Weights of a small GPT-style language model, trained from scratch on English Wikipedia.
Size: 11 layers, vocabulary 8192.
Architecture: learned positions, biases, tied embeddings.
Training: a variant of SOAP for these matrices, 4331 steps.
Each number is 128 + 24 x the weight over its row's rms, rounded and kept within 0 to 255. Layers, rows and columns count from 0. The size above them is the row's rms in percent of the matrix's.

# layer 7 MLP up, 768x192, rms 0.16, rows 649-748, columns 64-95
size [ 89 105 124  98 100 101  87  95 102 103 108 116  88  98 107  90  92  96  97 104 129  97  93 102 103  97 108 104  90 104 100 114 108 103 107  95  87 106 100  92  96 124  99 126  88  97  95 141  99  89  99  96 111 115  95 106  96  91 125 104  93  86  87  93  94  88  95  97 120 114  96  99 105 103  96  97  98 102  94  95  96 102 109 100  88 101 100 100 100  96  94 113 103  91 110 114 103  96 102  95]
[[ 79 123 150 159 137 137 121 127 106 123 116 138 122 136 170 106 142 132 134 125 129 110 126 135 123 120  93 109 122 146  79 127]
 [116  88 125 130 107 113 105 177 148  94 120 107 166 161 152 145 156 175 100 119 109 123 103 159 113 135 142 129 140 180 101 152]
 [134 147 145 162 132 102 136  97 181  94 158 184 120  86  96 140  75 162  70 139 156 162 166 148  86 109 163 135  81 141 135 143]
 [134 114 109 131 100 123 124 153 100 118 151 139 129 154 112 108 119 121 144 121 110 113 132 166 169 108 121 130 130 151 109 181]
 [113 134 126 135 100 129 149 126 140 150 167 165 112 128 157 122 147 176 111 158  93  94 123 135 137 125 112 154 100 169 119  94]
 [128 121 133 169 106 128 153 156 103 150 138 145 120 118 132 113 153 126 134 146 100 152 126 117 105 111 143 118 144 139 122 116]
 [151 174 133 140 133  97  78 113 157 160 133 119 152 145 104 136 142 126 121 158 102 119 126 115 143 103 125 100 131  94 129 111]
 [ 79  69 146 110 113  79 127 128 135  93 108 120 123  93 103 129 132 112 135 158 125 124 149 141 107 161 159 123 111 113 122  81]
 [132 139 145 181 115 127 124 148 161 100 145 145 153 121 131 153 122 175 142  92 128 161 123 126 110 139 107 125 132 118 138 119]
 [136 159 116 160 126 128  86 136 173 133  99 138 134 153 109 152 173 145 137 165 151 130 142 120 118 148 120 135 152 141 106 159]
 [128 151 146 138 131 127  73 113 169  95 145 132  99 137  90 111 126 113 136 171 100 120 109  94  96 147 155 150 143 158 144 105]
 [112 136 108 133 132 146 129 133 176 121 124 164 123 115 112  95 138 103 115 136 104 116  76 124 174 120 161 152 162 135 128 126]
 [134 144 120  88 144 139 112 119 135 108 144 128 125  95 149 122 126 110 101 140 112 137 111 140 149 121 137 117 179 152  89 119]
 [109 137 139 123 133  95 123 189 139 134 108 118 109 129 143 112 116 104 117 148 113 134 144 148 119 117 104 129  95 124  92  77]
 [120 108 122 129 126 120 155 148 136 153 111  99 138 110 122 163 132 163 159 122 103 159 105 145 122 158 152 102 174 122 109 106]
 [ 86 143 130 102 183 101 132  63 124  93 120 165 132 175 163 123 134 153 117 134  66 137 164 200 146 172  92 148 159 123 136 108]
 [150 149 139 136  97 165 136 113 172 121 149 128 106 109 146 154 145 123 109 128 105 140 127  86 116 132  95  79 166 118 109 145]
 [125 103 115 143 154 165 134 152  87 171 159 118 163 109 117 119 147 133 111 145 165 134  88 158 118 152 110  83 135 137 107 107]
 [133 154 112 107 167 129  80 193 111 134 112  92  98 123 117 164 126 120 119 137 126 169  71 120 124 150 161 126 108 145 162 153]
 [102 151 164 118 130 111 127 103 104 134 148 123 128 138 116 101 150 138 103 124 114 128 129 142 163 137 127 169 180 127 132 122]
 [129 208 155 146 104 127 128 128 156 151 175 130  79 118 111  93 159 134 118 138  97 148 124 162 150 148 176 140 120 158 121 118]
 [119  83  87 118 176 177 148 115 119 136 110  98 170 167 158 129 137  90 117 130 106 135 129 125 121 160 139 118 151 176 105  99]
 [ 92 157 113 156 154 109 123 127 163 121 143 117 145 149 115 106 109 130 125 113 146 142  94 165 169 123 112 127 138 107 170 103]
 [ 97 108 153 131 101 126 170 161 141 144 131 136 114 164 127 162 139 169 142 139 165 108 123 189 146  96 127 137 136 165  98 124]
 [131 120 105 106 127 119 132 143 111 127 189 119 100 139 130 116 113 105 111  91 131 101 133 113 122 114 182  90 103 105 116 109]
 [159 166  97 126 154 132 127 155 153 101 143 108 120 165 104 133 109 104 120 157 176 123 163 149  96  71 112 107 153 130 121 146]
 [131 123 127 119 191 146 135 133 141 115 119 151 152 161 134 120 133 127 138  97 169 163 138 151 142 133 106 138 142 128  66 110]
 [111 143  73  91 132 142 105 137 113 109 136 114 110 139 126  93 107  94  93 181 109 148 145 124 124 131 163 114 123 164 157 111]
 [120 181 195 141 133  78 167 138 137 164 137 141 124 122 129 132 127 120 126 163 121 127 129 154 129 102 142 115 159  93 129 117]
 [155 127  94 130 103 171 122 144 140 155 145 155 125  97 117 158  99 103 121 161 162 142 154 127 135 121 144 106  94 116 138 135]
 [136 142 138 106 132 126 140 142 133 157 110 192 132 147 160 159  95 120  96  96 194 149 126 102 151 117 130  89 148 103 122 167]
 [ 96 106 123 131  84 129 175 132 150 103 131 151 157 129 118  68 124 159 107 117 106 117 132 152 116 109 121 161  73 144 163 152]
 [ 95 144 150  88 119 129 114 114 140 107 155 144 114 122 129 128 145 117 100 118 154 108  98 137 155  99 141 136 124 129 114 154]
 [ 74 142 145 141 110 139 174 118 167 117 137 158 133 109  91 171 147  81 155 122 127 178 116 156 151 157 170 128 100 104 149 148]
 [148 134  64 122 106 126 124 162 128 127 111 144 130 174 108 123 146 146 120 121 135  92 157 164  93 109 103 158 123 110 100 145]
 [123 103 156 153 178 115 118 123 107 145 117 135 141  91  79  93 141 167  89 189 136 102 118 126 109 115 122  90 117 139 100 139]
 [151 156 115 127 128  81 129 165 153 159 157 126 129 111 137 110  82 101 139 133 119 120 119 143 109 100  91 116 140 169 133 128]
 [135 122  82 165 100 132 151 157  98 117 151 135 130 111 109 154 140 131 132 119 191 153 124  86 141  96 110 179 142 108 136 155]
 [100 129 107 154 107 142 151 178 124 131 106 105 118 189 127 123 106 124  91 153 109 175 114 131 125 151 114 133 121 106 144  84]
 [ 99 120 151 130 168 188 137 107 142  89 117 134 110 140 109 117 134 155 102 176 139 122 126 132  96 129  66 124 124 165 127 140]
 [104 130 159 141 137 123 123 148 110 129 160 133 117 102 146 125 119  77 141 153 146 110 105 151 137 125  97 122 152 145 138 140]
 [101 128 179 123 102 182 157 142 147 110 101 136  80 169  97 116 121 110 109 126  94 124 155 157 111 131  88 116  97 121 113 128]
 [149 154 162 110 137 154 136 134 149  95 188 175 134 147 114  96 146 149 105 101 146 139 152  83 122 112 152  86 113 163  77 116]
 [160 116 112 135  94 123 110 120 150 116 119 104 129 154  93 133 125 110 110 147 114 161  98 127  84 152 142 115 142 119 149 126]
 [144 143 126 147 127 141 133 175 106 140  95 132 122 139 110 151 144 136 128 126 105 122  91 158 122 137 100 108 133 162 102 121]
 [135 143 105 129 134  98 127  74 115 137 147  94 155 121 137 139 180 126 139 134 132 142  96  99 136  96  96 127 165 171 120 141]
 [ 92 106 173 162  97 106 162 101 110 153 155 110 168 114 121  87 131 142  92 149 156 105 126 124 145 160 151 114 103 147 130 141]
 [157 121 145 121 129 113 156 125 129  88 140 125 148 114  82 146 155 147 106 124 171 110 147 172 131 116 139 147 143  93 135 122]
 [139 142 147 188 113  97 100 136 161 155 141  91  82  64 137 133 136 135  92 132  86 114 152 115 108 135 145 125 100 130 103 158]
 [152 130 114 137 108 135 172 113 150 137 143 163 152  90 159 105  99 171 115 112 137 141 134  83  90 143 130 120 146 137  97 166]
 [132 112 182 130 123 108 150 107 136 137 124 125 167 110  88 143 117 102 180 145 122 137 144 126 136  83 148 123 122 155 138 146]
 [156 145 134 127 114 121 185 113 104 135 113 177 131 131 126 107 151 131 115 171 135 123 120 157 138 140 141 125 116  92 124 159]
 [139 135 126 154 164 126 127 130 141 108 136 127 142 137 172 129 137 113 159 113 121  99 133 131 108 112 121 144 134 128 137 146]
 [111 153 174 101 108 125 107 168 112 121  96 118 126 117 132 107 118 109 154 161 149 134 106 102 106 138  98 144 161 123 160 169]
 [ 95 149  82 153 122 148 155 103 164 113 121 143 123 188 155 111 105 119 109 107 172 160 130 118 102 124 157 147 125 120 106 138]
 [116 141 120  82 127 114 142 142 152  95 101 104 110 148 126  82 137 143 140 119 120 137 175 124 104 159 146 134 117 122  97 125]
 [156 106 146 122 134 157 121 136 131 109  92 109 140 157 115 130 157  77 137 165 108 148 124 139 120 120 154 124 139 117 151  72]
 [116 158  74 140 128 122 133 166 173 109 130 207  99 136 144 108 129 120 112 130 133 140 153 144 170 108 116  83 138 148 114  77]
 [146 147 178 130 152 109 127 131 100  78 148 129 176 141 124  59 189 107 114 124 115 123 131 120 121 116 118 165 146  85  90 126]
 [159 124 144 144  88 101 102 124 164  87 128 175 110  87 130 131 152 133 150 133  92 164 125  88 134 125 142 126 127 170  95 141]
 [124 141 138 143 131 127 117  90 144 129 179 151 151 124  72 143 133 121 141  96 158 151 155 114  94 146 137 131 173 123 145 150]
 [162 103 158 123 148 146 147  76 173 122 130  73 132 133 120 142 148 143  91 153 133 121 104  57 112 163 157 125 110  63  95 119]
 [130 174 118 155 146 129 109 110 130 130 150 126 126  97 164 114 122 121 135 123 135 120 163  79 122 182  99 164 175 113 138 104]
 [134 134 158 105 148 122 140 115 128 106 116 115 127 144 132  88 107 161 117 156 148 128 125 149 118 139  81 153 155 110 113 164]
 [102  89 144 103 109 121 104 103 115 102 142 132 143 148 105 136  90 123 106 146 125 125 113 108 124 116 134 129 133 126 152 133]
 [146 133 128 131 106 148 117 128 134 114 156 149 144 153 107 156 132 167 119  98  97 152 150 154 127 120  96 131 137 149 126  57]
 [132 104  81 204 131 127 108 128 129 165 116  87 136 109 140  90 132 131 146  87 161 127 140 154 139 115 123 131 113 127 148 112]
 [108 134  95 149 143 107 104 152  94 127 139 107 134 174 116 141 105 182 108 118 155 120 136 158 123 137 138 138 159 133 120 114]
 [138 145 130 140 105  75  81 124 130 127 165 143 134 140 105 150 153 160 118 121 118 142 129 157 137 114 141 102 170 107 133 120]
 [ 28 123 145 127 160 133 144 143 172 129 143 142 129  90 134 107 125 134 130 135  99 164 120 134 144 138 122 121 128 136 134 150]
 [149 127 109 146 132 120 144 177 125 107 116 102 152 130 115 107 117 152 137 132 119 146 129  96 146 124 105 119 137 147 139  83]
 [130 138  76 120 141 158 151 124 141 134 125 105 136  87 135 159 142 105 157  90 163 133 126 111  88 170 124 139 128 112 132 104]
 [144 120 172 115 137 125 153 137 146 126 131 117 148 124 111 152 129 145 180 107 111 130  93 121 133 108 146 150 183 106  96 105]
 [152 109 133 168  94 143 166 139  83 153 130 147  79 131 143 131 162 131 130 105 102 120 127 155 105 112 136 113 147  88 125 131]
 [134 133  85 126 145 167 123 109 175 122  90  82  72 159 101  81 129 117  98 134 105 143 155  94  86 112  89 100 126 156 113 128]
 [131 159 107 135 138 147 127 130 168 144 116 147  83 103 154 155  96 145 103  97 176 132 157 144 111 128 139 140 126 145 132 146]
 [132 148 158 107 207 114 129 128  92 129 130 108 121 136 135 157 117 163 148  89 122 103 115 114 121 132 109 110 167 123  88 138]
 [ 80 149 121  95  97 132  93 143 146 116 140 121 139 157  93 101 134 155  95 143 136 104 147 100 152 118 148 107 137  96 106 113]
 [126 146  87 125 133 147 140  94 118 157 124 116 116 131 158 196  86 112 140 118  99 122 120 117 123 156 118 145 115 128 130 177]
 [148 147  97 122 112 140 165 140 129 159  73 185  95 106 124 136 137 142 118 136 125 113 119 164 145 122 111  75 176 137 129 123]
 [130 175 121 152 130 153 163 161 116 127 181 100 156 134 163 122 154 141 130 122 150 134 100  92 164 117 151 171 160  65 166 144]
 [104 115 135  88 162 107 118  98 151 137  99 101 145 123 157 154 115 113 126 105 154 111 174 146 126 129 102 124 134  69 108 104]
 [ 97 122 170 119 114 153 127 115 134 153 133 144 172  99  98 113 128  98 133 101 103 124 141  79  53 145 137 119 174 157 127 153]
 [119 173 110 163 140 145 137 161 184 129 138 123 137 152 115 138 129 128 138 100 149 121 147 164  98  81 124 146 115 126 140 146]
 [150 127 137 121 161 126 159 181  83 111 135 143 143 108 126  95 145 121 115 147 137 156 139 144 148 128 165 130 109 107 141  99]
 [127 107 109 135 126 174 147 138 121  93 151 111 120 103 107 113 100 107 134 120 105  83 145 153  91  78 172 151 147 156 124  98]
 [146 109 165  88 116 148 110 123 158 143 156 168 147 168 118 112  70 133 113 154 109 114 110 184 112 117 160 104 116 123 136 145]
 [109 141 136  93  94 130 116 114 111 116 111 142 154 100 143 186 102 133 145 132 125 135 120 145 163 136 107 126 149 159 149 128]
 [136 126 122 129 131 170 119 151 121 133 144 144 140 144 136 103 117 103 107 123 142 177 129 134 136 148 137 163 133 110 174 120]
 [133 132 101 178 133 114 143 126 142 156 159 122 122 116  91 129 117 130  87  68 176  93 105 106 177 117 115 109 113 122 134 139]
 [134  97 160 101 158 120 104 148 152 110 101 137 153 124 135 164 154 141 120 122 108 126 172 176 108 123 135 160 152 143 114 109]
 [109 187 103  96 126 155 154 144 143 149 135 122 169 145 144 109 167 124 115 129 113 153  70 129 149 171 175 127  85  99 133 166]
 [162 187 126 151 128 147 105 132 127 140 143 114 151 134 144 108 124 156 161 115 133 125 116 135  96 176 147  90 117 158 105 115]
 [160  88 109 121 173 133 130 155 127 113 164 127 131 133 140 129 154 139  69 159 119 137 164 170 135 116 141 122 157 121 125  99]
 [110 119 142 127 106 107 129 101 112 145 147 150 162  87 139 172 123 114 147 147 139 167 139 151 106 155 163 144 116  94 120 150]
 [124 123 113 106 115 134 129 134 172 106 130 151 148  98  95 151 134 126 120 122  88 150 145 134  97 165 123  93  97 141 131 138]
 [149 146 121 167 139 165 130 133 154 121 144 119 141 115  81 144 124 116 121 164  90 163  54 103 137  99 178 150 144 111 127  98]
 [173 110 102 133 134 153 118 139  93 155 105 145  78 119 121 128  86 103 136 129 132 152 103 109 119  72 137 122 134 157 144 106]
 [ 95 110 119 150 149 107 155 126 137 129 138 170  82 144 115  98 145 120 105 162 131  73  82 132 150  93 132 154 157 105 132 140]
 [113  93 163 136 132 168 103 124 169 128 135  58 131 109 105  97  64 128 133 103 135 143 115 102  93 167 126 144 137 143 128 103]]
# layer 7 MLP down (transposed), 768x192, rms 0.161, rows 649-748, columns 64-95
size [ 87  97 108  99 103 116  82  99  94 107 109 122  82 102 116  88  90  93 111 109 101  79  94  93  99  98 105 104  81 105 101 119 106 104 101  96  86 103  97  95  97 115 100 115  92  87  80 147 110  92 100  96 104 104 115 118  94  95 121 101  99  90  87  93  91  93  90 103  99 110  98  97 105  94  96 108  92 101  93  96  93 107 115 101  74 112 106 102 100  89  96 115 104  72 105 109 112  94 105  94]
[[169 162  61  91 168 142 134 115  93 154  82 120 130 127 131 172 107  81  83 109 158 108 158 153 139 130 165 117 144 135 135 155]
 [103  93 129 111  98 141 110  89  96 155  87 120 128 153 147 165 142 118 124  91 116 164 113 133 161  93 154 140 113 147 130 128]
 [123 147 181 113 114 127 115 145 130  80 120 177 144 155 128 152  73  85 139 146 126 152 138 146  76 131 127 128 109 144 115 117]
 [ 94 104 125 120 119 153 174  93 121 129  96 138 128 118 139 138 146 103  95  95 116 139 118 129 177 143 132 154 112 139  95  80]
 [119 109 137 165 113 143 158 117 136 107 128 122 142 126 127 104 138  93 136 110 134 152 114 165  71 134 109 118 132 139 197 118]
 [120  98 156 204 158 162 129 142 128 102 132 140 105 140 176 113 138 133 115 109 125 131  99 133  95 170 133 140 123 183 124 109]
 [136  93 157  89 132 147 168 128 113 115 124 112  91 139 126 140 105  94  93 106 161 135 129 146  97 122 128 151 181 156 135 120]
 [112 142 132 114 124 209 159 176 147 135 142 104 143 154 153 104 107 109  97 122 129 143 104 128 134 117 101 114  84 107 125 151]
 [135 156 129 140 136 179 187 116  71 128 100 163 121 134 177 188 130 100 155 128 125 114 124  94  94  88 123 144 149 143 122 146]
 [146 155 102 123 124 145 105  90 125 125 124 116  77 137 107 123  91 167 107 127 117 116 169 124 134 120 123 118 146 155 147 140]
 [ 87 121 157 113 127 149  88 167 122 185  95 103 123 105  92 115 128 119 114 146 130 118 151  83 131 124 123 105 119 171 155  97]
 [177 159 154 145  93 132  78 156 127 110  98 126 124 155  95 139 123 125  75 139  88  99  96 109 145 136 148 121 121 105 183 129]
 [185 103  95  96  92 131 135 109 124 137 104 152 119 144  79 130 143 156 137 127 145 167 138 118 110 137 123 127 116 108 115 139]
 [109 125 129 114 144 110 120  99 116 133 112 111 148 121 127 150 112 162 159 127 117 100 128 116 172  92 159  95 151 167 103 119]
 [ 93 127 143 146 155 143 125 140 168 112  88 116 116 128 116  98 154 111 139 124 129 141 151 183 127 108 108 173 136 100 121 142]
 [154  98 113 146 145  93 133  99 107  97 108  88 139 151 131 138 122 143 171 133 162 153 146 115 120 142 101 138 136 142 153  92]
 [104 104 132 139 114 150 111 112 154  67 137 125 146 145 153 108 109 181 149 116 133  98 127 160 137 145  91 103 130 126 138 117]
 [127 152 150 139  96 158 142 135  93 135 123 140 111 114 161 121 129 126 158 106 143 105 136 117 146 104 154 163 113 127  93 155]
 [153 148 106 162 137 172 135 102 129 121 123 104 143 150 157 131 148 105  82  96 126  94  79 150 100 170 131 152 122 111 122 113]
 [169 104 137 144  95 136 151 118 126 110 137 128 128 101 128 141  98 143 178 158 122  97 156 120 146 119 115 126 136 116  81 115]
 [124 192 126 156 118 160 165 160 148 142 114 111 104 111 126 108  87 120 112 156 114 175 140 128 129  95 182 125 152 173 123 108]
 [ 81 121 133  94 124 153  72 140 109  84 177 136 133 119 109 107 129 125 134 100 164 155 110 131 137 181 139 138 135 101 118 111]
 [170 103 106 114 142  88 165 114 138 141 120 137 140 131 149 122 145  81 133 101 143 155  96 164 106 133 137 118 155 115 113 155]
 [ 96 132 127 127 151  98 153 127 149 187 108 137  90 126 131 158 143 140 131 116 158 149 122 136 115 166 112 117 140  79 131 158]
 [173 145 128  83 128 123 143 136 108 117 152 133 151 112 143 144 125 144 119  64 147 122 154 125  80 118  90 130  95 108  50  97]
 [182 122 133 126 160 171 164 120  90 190 137 139 107 135 108 144 154 144 147 143 149 133  99 145 131 143 171 174 163 123 148 128]
 [146 114 122 139 117 114 128 141 103 129 150 149 155 117 172 133 114 121 116 106 145 134 102  98 115 138 166 131 151 140 171 173]
 [ 96 126 139 136 139  95 148 114 156 140 152 121 123 168 143 129 123 121 202  95 140 106 133 111  89 107 142 157 120 153 150 156]
 [158 134  92 114 122 102 112  83  97 110 119 145 134 137 118 116 108 142 147  91 119 155  93 150  98 104 114 154 109 139 107 133]
 [ 91 122 172 104 150 115 137 108 132 162 135 123 148 135 121 123 154  91 100 168 110 109 113 111 121 146 120 131 141 121 121 138]
 [119 141 172 125 191 118 117 100 124 132 124 140 112 122 112 119 165 105  87 142 130 122 148 151 145  81 110 134 133 130 200 128]
 [160 152 143 151 123 142 102 123 108 149 137 145 121 137 152  76 181 142 141 142 119  96 115 169 117 133 142 176 126 147 161 149]
 [180  76 149 113 130 161  98 123 136 146  79 122 106 170 124 135 110 113 162 143 138 104 130 141 158 145 104  99 165 130 152 129]
 [154 168 134 111  86 123 126 142 154 103 141 139 154 106 132 121 110 151  77 120 161  94 127 125 164 139  97 103 137 127 121 117]
 [157  88 131 122 128 155 145 150 180 162 105 116 127 126 117 101 106 109 171 110 188 117 129  88 128 107 110 116 144 116 144  87]
 [150 164  82  96 112 110 129 130 136  98 166 133 111 143 140 146 123 165  98 113 141 151 135  93 167 140 171 170 116 111 177 156]
 [ 82 147 113 151  87 110 120 123 140  74 141 122 116 129 116 105 135  91 130 159 138 162 128 163 147 143 161 148 144 119 123 105]
 [131 129 127 147 131 121 126 139 140 103  90 149 134 116 144 123 139 112 138 138  95  80 137 104 173 168 143 130 108  84 137  98]
 [124 120 207 152 126 149 119 124 132 113 116 115 147  83 129 123 113 131 132 137 138 134 128 132 106 154 110 190 122 133 159 152]
 [130 130 116 150 151 128 122 102 136  95 167 153 125 127 142 194 137 110 103 126 147 120 144 136 131 114 208 117 115 108 118 140]
 [100 163 105 180 144 121 125 127 129 137 143 134 116 111 146 113 119 120 106 106 141 199  92  76 107 132 116 117 132  98 169 109]
 [100 126 168 136 145 105 128 135 181 120 112 129 115 153 111 165 109 131 107 142 138 105 145 160 177 170 123 124 102  91 139 114]
 [109 154 127 104  82 180 157 150 153 147 110 106 108 142  92 132 111 115 116 119 139 135 128 125  97 141 101 134 104 194 160 111]
 [ 74 161  77 175  90 111 131 156 141 179 144 162 104 132 100 128 165 135 141 107 117 141 136 161 114 132 129 110  84 134 132 113]
 [149 118 143 162 186  90 132 103 156 112 134 133 174 110 139 149  94 150 125 153 145 121 132 115 122 188 142 106 124  91  93 153]
 [110 127 104 133 104 106 121 111 156 145 142 125  87 136 122 126 168 140 133 144 114 119 125 173 161  95 142 102 122 129 149 110]
 [139 151 131  87 182  75  87 154 152 122 109 125 110 111 110 164  77  92 114 123 147 121 150 125 133 111 110 150 158 173 157 141]
 [116 100 120 112 155 120 139 110 150 190 112 130 135 115 171 118 110 121 128 137 143 117 136 149 115 108  64 151 123 145 134 117]
 [152  87 158 136 165 139 117 123  92 172 126  95 121  99 118 137 110  88 148 125 108 116 134 122 162 137 139 137 130 165 108 133]
 [109 132  93 131 167 173  94 112 142  75 153 118 119 142 125 105 164 110 145  71 100 163 158 150 147 129 132 161 119  72 160 117]
 [115  88 103 112 147 144  97 127 188 120 136  81 147  99 156 141 168 138  98 134  96  63 147 131 151 109 109 125 132  89  89 143]
 [131 106 114 127 183 138 149 152 119 181 102 104 137 108 138 128 100 140 103 126 136 125  97 157  85  90 107 137  90 168 146 125]
 [ 78 128 100 118 148 112 100 122 127 109 138 131 147  69 114 119 108 176 104 127 106 121 155 124 101 174 148 139 120  97 117 158]
 [ 98 130  55 168 143 143 109  74 137 128  96 136  88 174 123 110  81 143 147 134 155 130 141 112 112 115  97 117 122  87 101 100]
 [141 124 162 113 134 172 117 117 118  85 154  74  92 104 124 148 144 182  87 110 126 122 114 132 108 111 119 120  92 124 137 148]
 [121 142 167 101 116 136 131 116 162 135 113 137 144 113  81 106 133 128 111 144  74 144 139 143  77 157 138 114 142 139 142 113]
 [123 118 157 100 126 136  76  74 105 121 145 119  76 132 106 114 134 127 108 125  96  94 151 132  93 154 109 153  89 116 126 154]
 [119 104 165 152 131 132 124 132 152 115 139 112 101  86 148 147 147 128 180 147 133 108 111  90 123 161 138 159 171 142 124 141]
 [ 97 136 123 136 132 135 165 137 145 118 164 117 143 118 115 100 174 107 120 106 134 140 139 122 125  57 134 125 164 111 112 154]
 [128 134 149  97 137 175 136 111 159 115 121 161 140 146 137 162 149 134 124 133 152 113 124  95 150 140  77 142 157  96 177 126]
 [118 129 174 172  88 113 143 129 134 157 127 102 126 128 151 127 100 134 123 110 139 137  69 159 110 153 118  99 161 152 156 125]
 [146 114 138 155 174  98 135 114  55 124 141 169 133 160 129 153 123 112 140 105 110 120 103  93  78 112 118 130 101 147 125 138]
 [125 118 114  81 117  72 143 151 102 151 107 158 147 164 155 145 154 122 132 168 132 143 128 161 128 124 141 152 116 146 151  74]
 [105 147  79 106 143 119 119 171 155  93 101 152  61 119 133 152 143 149 131 160 140  97 122 134 123 120  95 139 118 125 149 132]
 [169 143 167 146 162  81 154 132 150 145  93  97 149 127 128 142 146 129 117  72 118  82 130 163 115  72 101 136 147 173  92 108]
 [151 122 110 104 103 128 145 119  95 175 122 164 100  99 131 167  86 102 118 135  94 135 131 136 118 107 141 165 138 122 146 127]
 [124 148 153 111 141 145 132 130 129 132  85 170  86 168 119 111 130 142 135 117 105 109  77 151  91 166 126 120 164 115  90 143]
 [ 88 174 132 160  86 143  95 143 149 134 157 114 154 122 106 144 163 157 132 113 111 112 190 162 122 160 131  88 114 167 138 127]
 [149  95 153 149 137 129 137 128  93 142 148 178 147 145 114 154 139 128 173 114  97  98 132 144 118 117 109 103 154 131 126 125]
 [134 105 139 160  74 118 177 164  82 125 123 156 124 181 139 143 133 141 124 161 128 106 160 167 145 129 125 115 122 128 113 120]
 [111 140 152  94  99 150 128 139 137 158  95 135 114 115 133 141 130 103  91 129 117 125 125 102 128 139 105 124  87 161 122 133]
 [100 106 165 118 146  96 162 124 100 168 166 148 125 120  91 126  81 146 121 158 125  93 121  61 113 147 137 159 128 152 110 180]
 [134 158  85 116 114 149 105 132 107 111 138  96 118 151  96 122 161 135 116 175 128 136 130  92 158 101 152 107 104 134 143 108]
 [138 107 110 170 134 110 149 144 179 145 118 149 132 159 127  98 146 107  78 132 149 140 124 143 150 134 157 145 149 152 138  99]
 [163 151  94 106 121 137 121 111 114  72 157 128 153 125 109 107 101  87 137 152 156 133 134 111 168 130  92 154 172 137 120 151]
 [120 143 152 155 134 122 126  74 189 119 117 140 141 105 136 193 124 108 125 165 156 149 141 117 123  82 103 153 127 129  85 161]
 [113 141 125 154 165 117 104 120 132 119 151 141 116 139 134 127 110  70 118 138 125 170 115 132  95 131 189 153 122 110  96 146]
 [128  90 124 126 133 110 149 119 149 115 131 159 124 152 166 127 166  96 175 101 146 137 133 129 147 137  73 125 123 113 144 135]
 [107 147 139 140 117 134 177 140 177 108 149 104 126  91 146 130 135 115 119 125 141 106 163 125 173 114 120 158 117 134 149 136]
 [116 139 100 146 161  75 119 177 138 110 126 156 169 121 141 131 140  93 126  88 123 121 108 145 132 115 103  98 136 136 134 139]
 [127  78 125 128 166 117 161 118 161 144 106 155 131 144 144 154  62 138 173 130  93 144 124 145 105 113 150  75 134 172 131 122]
 [129 131 118 175 114 102  93 129  95  83 137  83 119 110 135 128 163 128 164 140 145 128  87 136  82 189 132 116  99 144 165 127]
 [125 130 154 161 113 138 120 106 166 180  71 143 159 150 117 128 176 118 132 122 118 110 143 154 154 143 151 142 145 119  97 178]
 [134 183  77 165 135 128 118 156 115  75 133 119 140 126  86 127 101 114 108 105 126 156 140 106 124 142 117 128 148  88 150 128]
 [140 134  96 135 135 103  83 127  88 130 198 110 136 130  90 109 136 132 181 134 111 135 124 111 190 116 118 121 120  81 127 143]
 [108 129 179 123 173 183 131 138 133 139 123 159  91  97 154 113 132 116 103 162 133 169 108 138 124 123 128 106 150 129 121 136]
 [152 104 156 137 130 104  72 136  79 142  90 109 101 118  92 149 193 136 146 152 128 101 146 107  99 114 105 179 120 135 135 106]
 [112 121  95 107 138 122 139 145 168 131 184 103 135 108 120 135 122 136 142 141 161 128 118 138 135 105 130  96 117 136 115  92]
 [163 100 117 116 123 135  71 155 151  73  82 138 123  89 143 121 144 154 110 152 136 160 194 168 119 120 113 127  81  76 144  99]
 [ 89 166  84 107 124 131 155 148 142 170 130 145 112  88 150 120 124  97 122 109 106 138  87 110 100 128  81 144 194 130 163  81]
 [119  80 114 149 140 104 124 136 119 134 184 127 138 118 129 160 116 129  98 113 147 131 152 116 145 110 131 150 118 161 165 105]
 [128 135 132 114 128 138 133 108 104 139 106 170  71 131 158 146  91 115 156 123 141 128 131 127  86 114 160 138 149 150 130 132]
 [156 108  87 133 135 113  89 117 116  75 123 101 116 155 118 144 151 157 104 157 176 154 153 103 189 150 114 117 148 113 117 102]
 [149 109  95  99 155 143 156  80 129 115 151 103 139 118  83 149 152 103 153 131 139 141 147 134  79 124 127 124 144 116 114 138]
 [198 142 133 167 121 161 117 132 147 135  80  96 120  81  95  84 160 100 147 156 107  95 151 141 103 151 119 121 133 140 155 103]
 [ 77 113 139 146 127 100 116 145  88  82 179 141 112 142 124 137  93 134  96 158 128 123 142 115 156 121 147 131 100 104 159 158]
 [163 114 173 123 154 121 109 119 119 166 125 143 171 109 146 118 150 153 116 123 195 159 130 164 129 131 100 132 131 107 137 139]
 [184 131 143 168 108 111 124 129 144 124 102 187 138 123  91 120 130 112 110 121 117  84 113 115 162 166  84  97 100  90 156 162]
 [102 140 141 125 141 106 126 118 149 102 127 131 188 120 102 104 155 122 158 127 177 158 140 127 170 148 128 106 158 158 136 135]
 [144  89 130  96 159 150 110 128 128 115 122 149 148 106 149 140 117 165 174 120 100  84 130  74 131 109 125 155 104 117  85 110]]